python train.py --num_key_value_heads=2 --vocab_size=8192 --hidden_act="gelu" --norm="layernorm" --attn_scale=0.0884 --init_std_qkv=0.0636 --init_std_o=0.0 --optimizer="muon_variant" --lr_head=0.0052 --warmup_steps=200 --final_lr_fraction=0.0 --doc_mask=true --dataset="wikipedia_en"
Each number is 500 + 40 x the weight over its row's rms, rounded and kept within 0 to 999. Layers, rows and columns count from 0. Numbers have three digits each. The size before them is the row's rms in percent of the matrix's.

# up: layer 5 MLP up, 1024x256, rms 0.118, rows 892-938, columns 0-63
# down: layer 5 MLP down (transposed), 1024x256, rms 0.0622, rows 892-937, columns 0-63
up892 090:548512509499536483506567500495539536536518480467465459516480501463539497527513504527419488452632497569502486468465520447491540402503491415525514405530546551498492491477528451442485547506505539
down892 090:555551534470434617528477477512560536549436593485473481482541481511590562511529498536491513545557528509537527518468477509503508484491461449445573471498517508603537504550415485511525516436489531
up893 101:505481554468489528434504483502526450499476525456483509490478478477506474453490510482597580450447437493492540526474487457484532542528425565478463546568508521486516549443487560491567461487458412
down893 101:426488560502530457581468558472516439551488484508520530542558483534492477509556498495435535517490437496506477507439548514512599499464523416454509534520501443476536526515486504507409492487422465
up894 102:459503425460508547516481478493541495504509550474438543515520453501532478488452588496489493443499462565555476447504470581474483537476423481434477523418581521458562522453513443487556498607509519
down894 093:518476509520489552572503430468536519563441503522459455554571519543453503484503483488550559510503527525522498455439520521556449554563588421498543478505420478525497479517489438498469487488461557
up895 099:559444477597569479546462545595466451461500482576397532449446424489457448499509576549472561484517438564537515486429522557497522508542544471533494515608459537524592540451488485530518469538436507
down895 093:528540465474618530479515458520510585434466500545478473529465516512512510467536431489493545553482469501457564436437485504419498620507464412464459503489479507539574456437531461491501537483549425
up896 090:566445485424547474500494585525543579528433459587515510494413513494478505482511545465448430507508520520497501535536493455538473427525561477462460432426508524418465545538580517456484485486579515
down896 082:483511528569510455497478467576492499488526518537462537524607517533524537482517503430474477562583515476467529508482512526461510529479561545488500560627528426520483466541517502498474519471480413
up897 110:451481470592508547463544467611519539472487470480489495472481478500432505490470444544607423517448491538581515457576487487479447506444477468562509577471489516513570528517480574565525464565498494
down897 106:507478576476481444517545450567547503457505503496508443492472534495440478591466440522537585602520469479484479470465557444512466498458506468539476497444535480518441510551369506507466514501524554
up898 102:546508538502476494552408490479526537422464472441552420565478486538473478513492514494543515498506504472502494534467518527466520481556542453561501473560486499517510519504430468470547524486565494
down898 100:504519443535467494455523501473594537488444486468443532471542521516515480437525521496515519488567499533515419479534506556506494540469497560486539466520450505446519542559545449496533409450469556
up899 097:525510483497458530511435454496448509527480514480475541522494475482412514474540505501434512541569536500468552514490453405545523530447475490577548454575470517470424553488564488515600512479532513
down899 095:433469475529496522502445479555532452524526498468489541480517477495533535467447539518487524487512515592479471415578464566438382460524520489485525484487505535481503405504496537462522526607492456
up900 109:561478424552540507513458538461537508515420490534502416503506492553488506510510488446525449581526537474479536587526480524509570548496499484445495518542527497510487491547458521563436526574413516
down900 106:473523497488495484518421510507497502463447499508494425534535467522528496474503502573484519515432489533485482508557443519502414463468591550562393565490481536559517521554520446573538449514485478
up901 097:475523495361519570592442465468502547477464482486487556556506503517501455562515511475474488503514515482482470461468455536539486441512509462477482560517576496508511572520496515488493548464543543
down901 095:526538474537498570537479476486537523507518493465428467524516494482511502485588488437396497527474472452501498457521512508512487560499423429451490498442521446659455461518518533501494436560547496
up902 106:562496462482547490571489439462500494538461559557487601481494445568571519461557482505521466549465489492493575529471468527469497497496540479477517491459543543515417542439528503484506616502411458
down902 102:551471502476492493538514545561448492463542547451530500527530477524434495434481517473549467619459483481499492560490521445508526492505560542462459472497469512442533450501526503472456455451504491
up903 098:528482556532463408488505440522521512502508461465454449479565513465453442488547462531480487524515496514436517494531518517538456452569447497427533516448480619526432509528492521512509457460480524
down903 102:489547516526554568542467526537473397457450395432431558441487523444547523525452536441495390507482463518513496470432464487474481460505530516432458559493482495477571557535536485473486474505569447
up904 113:468493548486531477460523498505504388469452527522410490437581529512451460495488552472580438479508551499509494432563434487512521482486509560548523537466541607503579481495533501514528538509528543
down904 106:433480498535456513490489558578506401500516521494506510589482513494446437466485481473498534493492522496530438432549453518507497495498523515464478473475606545533482510508416438448492509509570491
up905 109:485442449503537473438426484471489510589549503489469447542510517490499539480527459546594484499529488482543536421481497525518500488593427611499526496489534536528477576528523530505451489547477506
down905 112:440424527458518460426529509582486588478479516473477546527493564410501524500473493497422558563548483573492459480522529500503508520493520547460507533497506464475514495525493525488556480499516449
up906 109:420486510492467527470498511542506497494480499546461518523486582459494490506512574420512516510517477518522524501508480532511509569580572530486560597476473502473530476504511503496499458478479441
down906 109:468505600584548498525543467541513481480473520502540472455409494562493561509530494466525523461534543405508529500536482440569557507488544502530464551472468422451416490450512493516546509479488504
up907 098:531555578476477468492544454490477485531525517490550528536540494516419589485517490494448495524516470421510500538536520462485524542567543487544519416490521481496506541467417509473505499421527492
down907 105:501493564499481496440458504565533535494447561550481542451469492471598454517497483503486472537491482459462475489439452542517451527515459478475486566461508556552440489474504488540501513536515554
up908 104:486519452481486492427445479507497557537501497512538474539453501549570451471445501485538543586431508428490461506483625443518477520553511496460449471499581499465477510427490481412468521537564509
down908 102:444515568476467476457459503451521517536430472457464553490461518528411573552495463579520491458521490497484509532566432551497558465465519419517497489509522557506506429536488468574534570498443556
up909 109:543457543537521463531417586492524536475496547546495540384479508533452475500533486517511514582497565484536514522448522435477498575480499528497444472491545553517432493556470544496479518554577518
down909 107:537405451488475490511585500508506481485488499475472488474447451449519508409477512559524464436547504495485575463535448589499477540494465460503492532516569442523418499496430505490484502505454507
up910 098:404487514505473514472522519445467489475509444531438517426515399429467483470518514495502535528489512474469524476528513506477518498481516478488469501468505510458489490476514563505511460616426548
down910 101:503584518503519528523524565512544503552485436455522457502395499549445474523495515554511546625536511510471441558550484530454484484490510450603563548507447473499477505469492485506489446459551502
up911 124:530541478503561520520502495503540536553505445455466543471526509534442502553523487514455476452525549443508574475487476419506504537444543610534520462526557511520481533497472441549524491502540480
down911 121:472505507503490495527458473508532499538500576510442553444494530423526517506487457481545467440437468528516497565550433542531491566472546543499535515456462437522462497492494551487476466502553457
up912 098:454521486508452523439512436496444486470507550543524470459538529440510514518487550479477501521527540486552485436550512445447396554501500444497433539525563494458504513522558503521487482552482548
down912 093:482465476512455470526489561563525547485463490505515553509603431536458404462478484531534523496499440572510429418497519483576552480435510498509519511470560472527532557456473511588580474503440400
up913 102:511496505487558443404471488441553511544452488521564501511510426476450486565508509538408448453519461512513523437507553463572487496510506496510473598555462453419477493488473507520525461529392463
down913 098:496446580513494484481481520524491499463525487563534434482429553443492529447401466554448504500534514559509454490559546531444456475487486501627477419536482423562470553500549535511518540513562544
up914 091:511506479462505483505506521560537510519512527503495470470529513548513470419514344515488535520525488514423452481483463460482573505492441516436552407514504510522443480522487461488481518509507490
down914 086:548488521562531541466480498506477481511482506391578459464496468557507474486546495502457507519505508539486451471527537487447472479494554567621465479512560473497553478519512523510516534487529483
up915 103:487489523480466409512470473502497467500511520565532449570502403539602527529513510555468458464563543437507530535562485489524521540500537481560507471475480494508515472463455521535433467514444476
down915 105:496484490494438509463459533551573469507471536485518527475426387453486526496539503549512403449495486522503569503451528492518554542477479455526515549515462458493505484553502517453507439514449477
up916 095:430460524471490556482533493464538532483527504523460499483582494459524502527468557573484455495506547541505486462497432437492538517431617569511467478445465510544636518466429514523527504566526395
down916 091:498548507473464516530468502500439433440578523449546543498509442484505564541467574442411475473448453527469504532474535553430486470499543509544503513531550469517516533431499513553419443505471508
up917 103:480489483460488491571478498544484554473577556490528513524444474560563456436437457476494532503515486437481509517513503460520415574479481450510460455518501516476460579496519493554470536488485461
down917 104:481511588490568443492517506518443558529545491502538508476442491549444489469490569507472518511530506513462464502532409540465578392520556547502477550532531453530496488531555506498390490529427524
up918 108:573411435455505538515492522499497472553446457554482467494435505497512493519484442553513496476489534504448554476378492545492467507506449474535541449523546462475472499414527553544475482583497497
down918 112:507549515475586430490564511512463418487515506520519460431467478469511524456446491485512495467480507526487520420537466501500523494454541539463507531446467497471556511456501483430602522460527480
up919 092:496552518457446532418530543458508550483490454446531536490548561447477499493467538491558432518490512501500484573521555495430493537453511486519538495417526514532506479524478516534507519556527457
down919 091:520460539483450481459521481502549449551458560563501498420547458466504436451533467608483561464490462482478445465434458505550457445515459529487470480504496471504464482511574496462579484485490491
up920 111:490486510474528453475480478465544438500573483516422452484498444446491526429492490493507441464544488516529418525507521445561545509442510409552470482558468560509514483510508536527527569573536536
down920 112:503450479439500538503522509520528425507572565492462491509496540489507469537493475471511401470511537447495530505484561430564523494502459496481415503499548458518498492518536551508528536458570476
up921 103:565508551495510530559429443434463491491557457523398508443572586477485554548455509581591507507514480581482491473514492593480451490499525488460475539491535574529495565491508464538496483491450459
down921 104:509446505463470563382474499514463525495485570455444533497474459497535468503504536437480539454594511579589500528521542494476519519542546459500540507504545458569630509512460448501496570504502497
up922 102:565443484460476509489480502555515498522504456520473462507435451541512530505442520481466470415499485486397474480529522495510491514470419596454523527424531468478467506491541508515616493503469488
down922 100:444528494447488427423544515514549517463516520493443422532508458490446452465540491401476496504553468459476552467544562471488416484492479509473469547526445537556446475552516478516579533511536608
up923 095:549435460499495588413509482502484490452508468516560427543443491462483590544523465536551499493453523483521566515475522501493538470522552539484450499500486486520525497462508529405495566536512426
down923 096:482590589531535540468509489533459526441576514420487574523512492460558501555528515452467453418468464482481510440425573557530537465476480471502485512430527508532499519459392505492442469478462484
up924 110:480478515438482524504483448507458505447551533564510513571445529480564520543526514446483443459474513456521503449421540527499450515471503532518515485531460443475440576464493519473501504551531409
down924 104:498491500532456540528515562472536533524511475539434487427439471457486535479543460482514534482440480465479478505527435540522528484572544482467552522479496528494500539469513521511475493563473536
up925 101:542500509490600526485558523480482548484433507579483494434509446511511482552548514545512455497440437524509512496485522449493516455481466506505459602505520491438513459490401522517485513493484493
down925 096:553503583520582567467524518461482560573482484496524487460507458429497431468428547472522541521562583572497507451533522480478587425507508481515494542503482543447478540509433446496587482509474409
up926 091:527498577459541497547539452480514483485507442473473505507519451525438519516482524552463528496483533546590504495594408475521519464480454498468481468525534505527462483525444475458481477604413462
down926 098:493602511554471471504526528529439504549473434489469532483435518501452506548492488454489446488502480533463507537499466449495517507540510538464404510482577502553472514512458536490438525485450519
up927 105:486500505482497521505589544429527534539472492492495520495472489546500481474493533534515493568445515519445519531455504439534479549491497493501534448523489461484498606474509465504481482520498488
down927 110:436461481519438523487496490497526507467460530469530511443512483480566488521513437481554479477457524572458514479569548514559495497417505529561518410507499449506523546467525435521446485469535533
up928 091:551487492561557502509413509525456552520459463444504528436514472513580474481454480470474410478536501528496500482577467527457492470509481514491538518569533515463520510481518434495494526571449574
down928 085:458540485528478495467539492481562516441464497509505515565525485484497457478486565520512418498500496433519397421502508475419521612541512503533558462536558555496528468487549458505519476386444481
up929 100:487544508546477538514460473419487525457521442405537497533496507471499550599497566412492468481530466469461514509523502494506486614535566520543501430493525510456509484541441493556459538413562462
down929 092:541430482548458544466499449493543576559509466508532526558560576507582476528497519501390496544525477519432476489513487493473533527536454537460522536441496516485450461495554509471477449458473537
up930 095:493527541476487499468452535476470464547508467503507509555531466531548467552482479529453514456507507515403479491487457471504475502408460548516459538435481529426481550460470543476467466531456553
down930 091:546555446550474497499456473618491537479511464416487479498455465485554465589542460527430526494558506439530524496461493484436485558571463511539451497552495520483503417470487513525500523443525482
up931 101:507547518533484520438516516522506529554450500500429502587564547516469482454493516456539553553445481487467528537502452518420516494527574446478521530532495508504427500469488446508482442553538456
down931 102:536464515409520466508498574491487440428529545490479508442466480565430506520561531507490537511534511523480536516425504469490501520519562580495453453565517552491487543605492513547520533498505498
up932 094:513593513476465516515468470465514417487481572560518484510536498456496507520476484452515515551550473519480573482443473451431508532489518524496432511494456473442512497445517465478496489455594549
down932 097:541550472578451463530499521485487590458476583438455523526546503529499489573519508535469535468511507523549503479479499507498473477490445514521448502485514471519519489533474540548437511515497465
up933 098:496510501480485467491437486474584537500488438462492549483455514527496552504478520561427528525481488468496477582535461461410415482451524520477397403432514456478488460547475485493513513537490567
down933 105:499455449485513470471482538484399466438457467428558516514541525510528477502536489506468575477548514541485496485436441617497498448484538468485520470556479483512497466509514476537478530455508521
up934 094:559586531537412487447527464480488509482501479492498497530439517520491557526504510448523463463522578492591435523481479438573548489486509492543468522572473481457453497509510591520515512419472404
down934 087:447480481486523553575444476490519489516499444440490491527547500476513476528525536492502508593480518495500545460556439501488495512516471495562484429502470534546502422495536462455450483551529560
up935 102:534486484541453472475482450546501495559477478484463555536476530486514564495541560445472540514508531551467509497437546557465472532540527501478511485499489515472542455512505484509504508516519530
down935 101:497492555483472534519491534472447470557487519546488578507500487439549500514558434588504573482397472544430551468511445521483410501589446531519480431417438482534453508488514454519456511503522548
up936 095:478444508463431482453454473547453510506529573500484516452492540489587467504533455446529457481564539475429448498459434450559478487469412492516491506511534536537496481523484474513518522569506517
down936 088:549513524528469492564485454497564508503510516470439523560612482514430486569442470495478525506459422540517486458533444436496477542482517467520400494521513491537502371432486486464416534514520459
up937 102:544509524431534486494509453432550469523479481511433490482477517531532487474555476488460539487531509419505453512455505490463471369484496519513507502523553540471541490557510557427393465578520494
down937 104:585526453463436409513506508487522491488471481545511547560416496499561523491492493461499556515561553522510450467465529515586515540548446469457482493451505522483444451556486554449452549513456575
up938 090:437505498500464406472451454467580484518592475574488484535533458448566567514433501475524466436462519532490438475509468461489551557539488522463493486486475557487523500517518543464503476459455511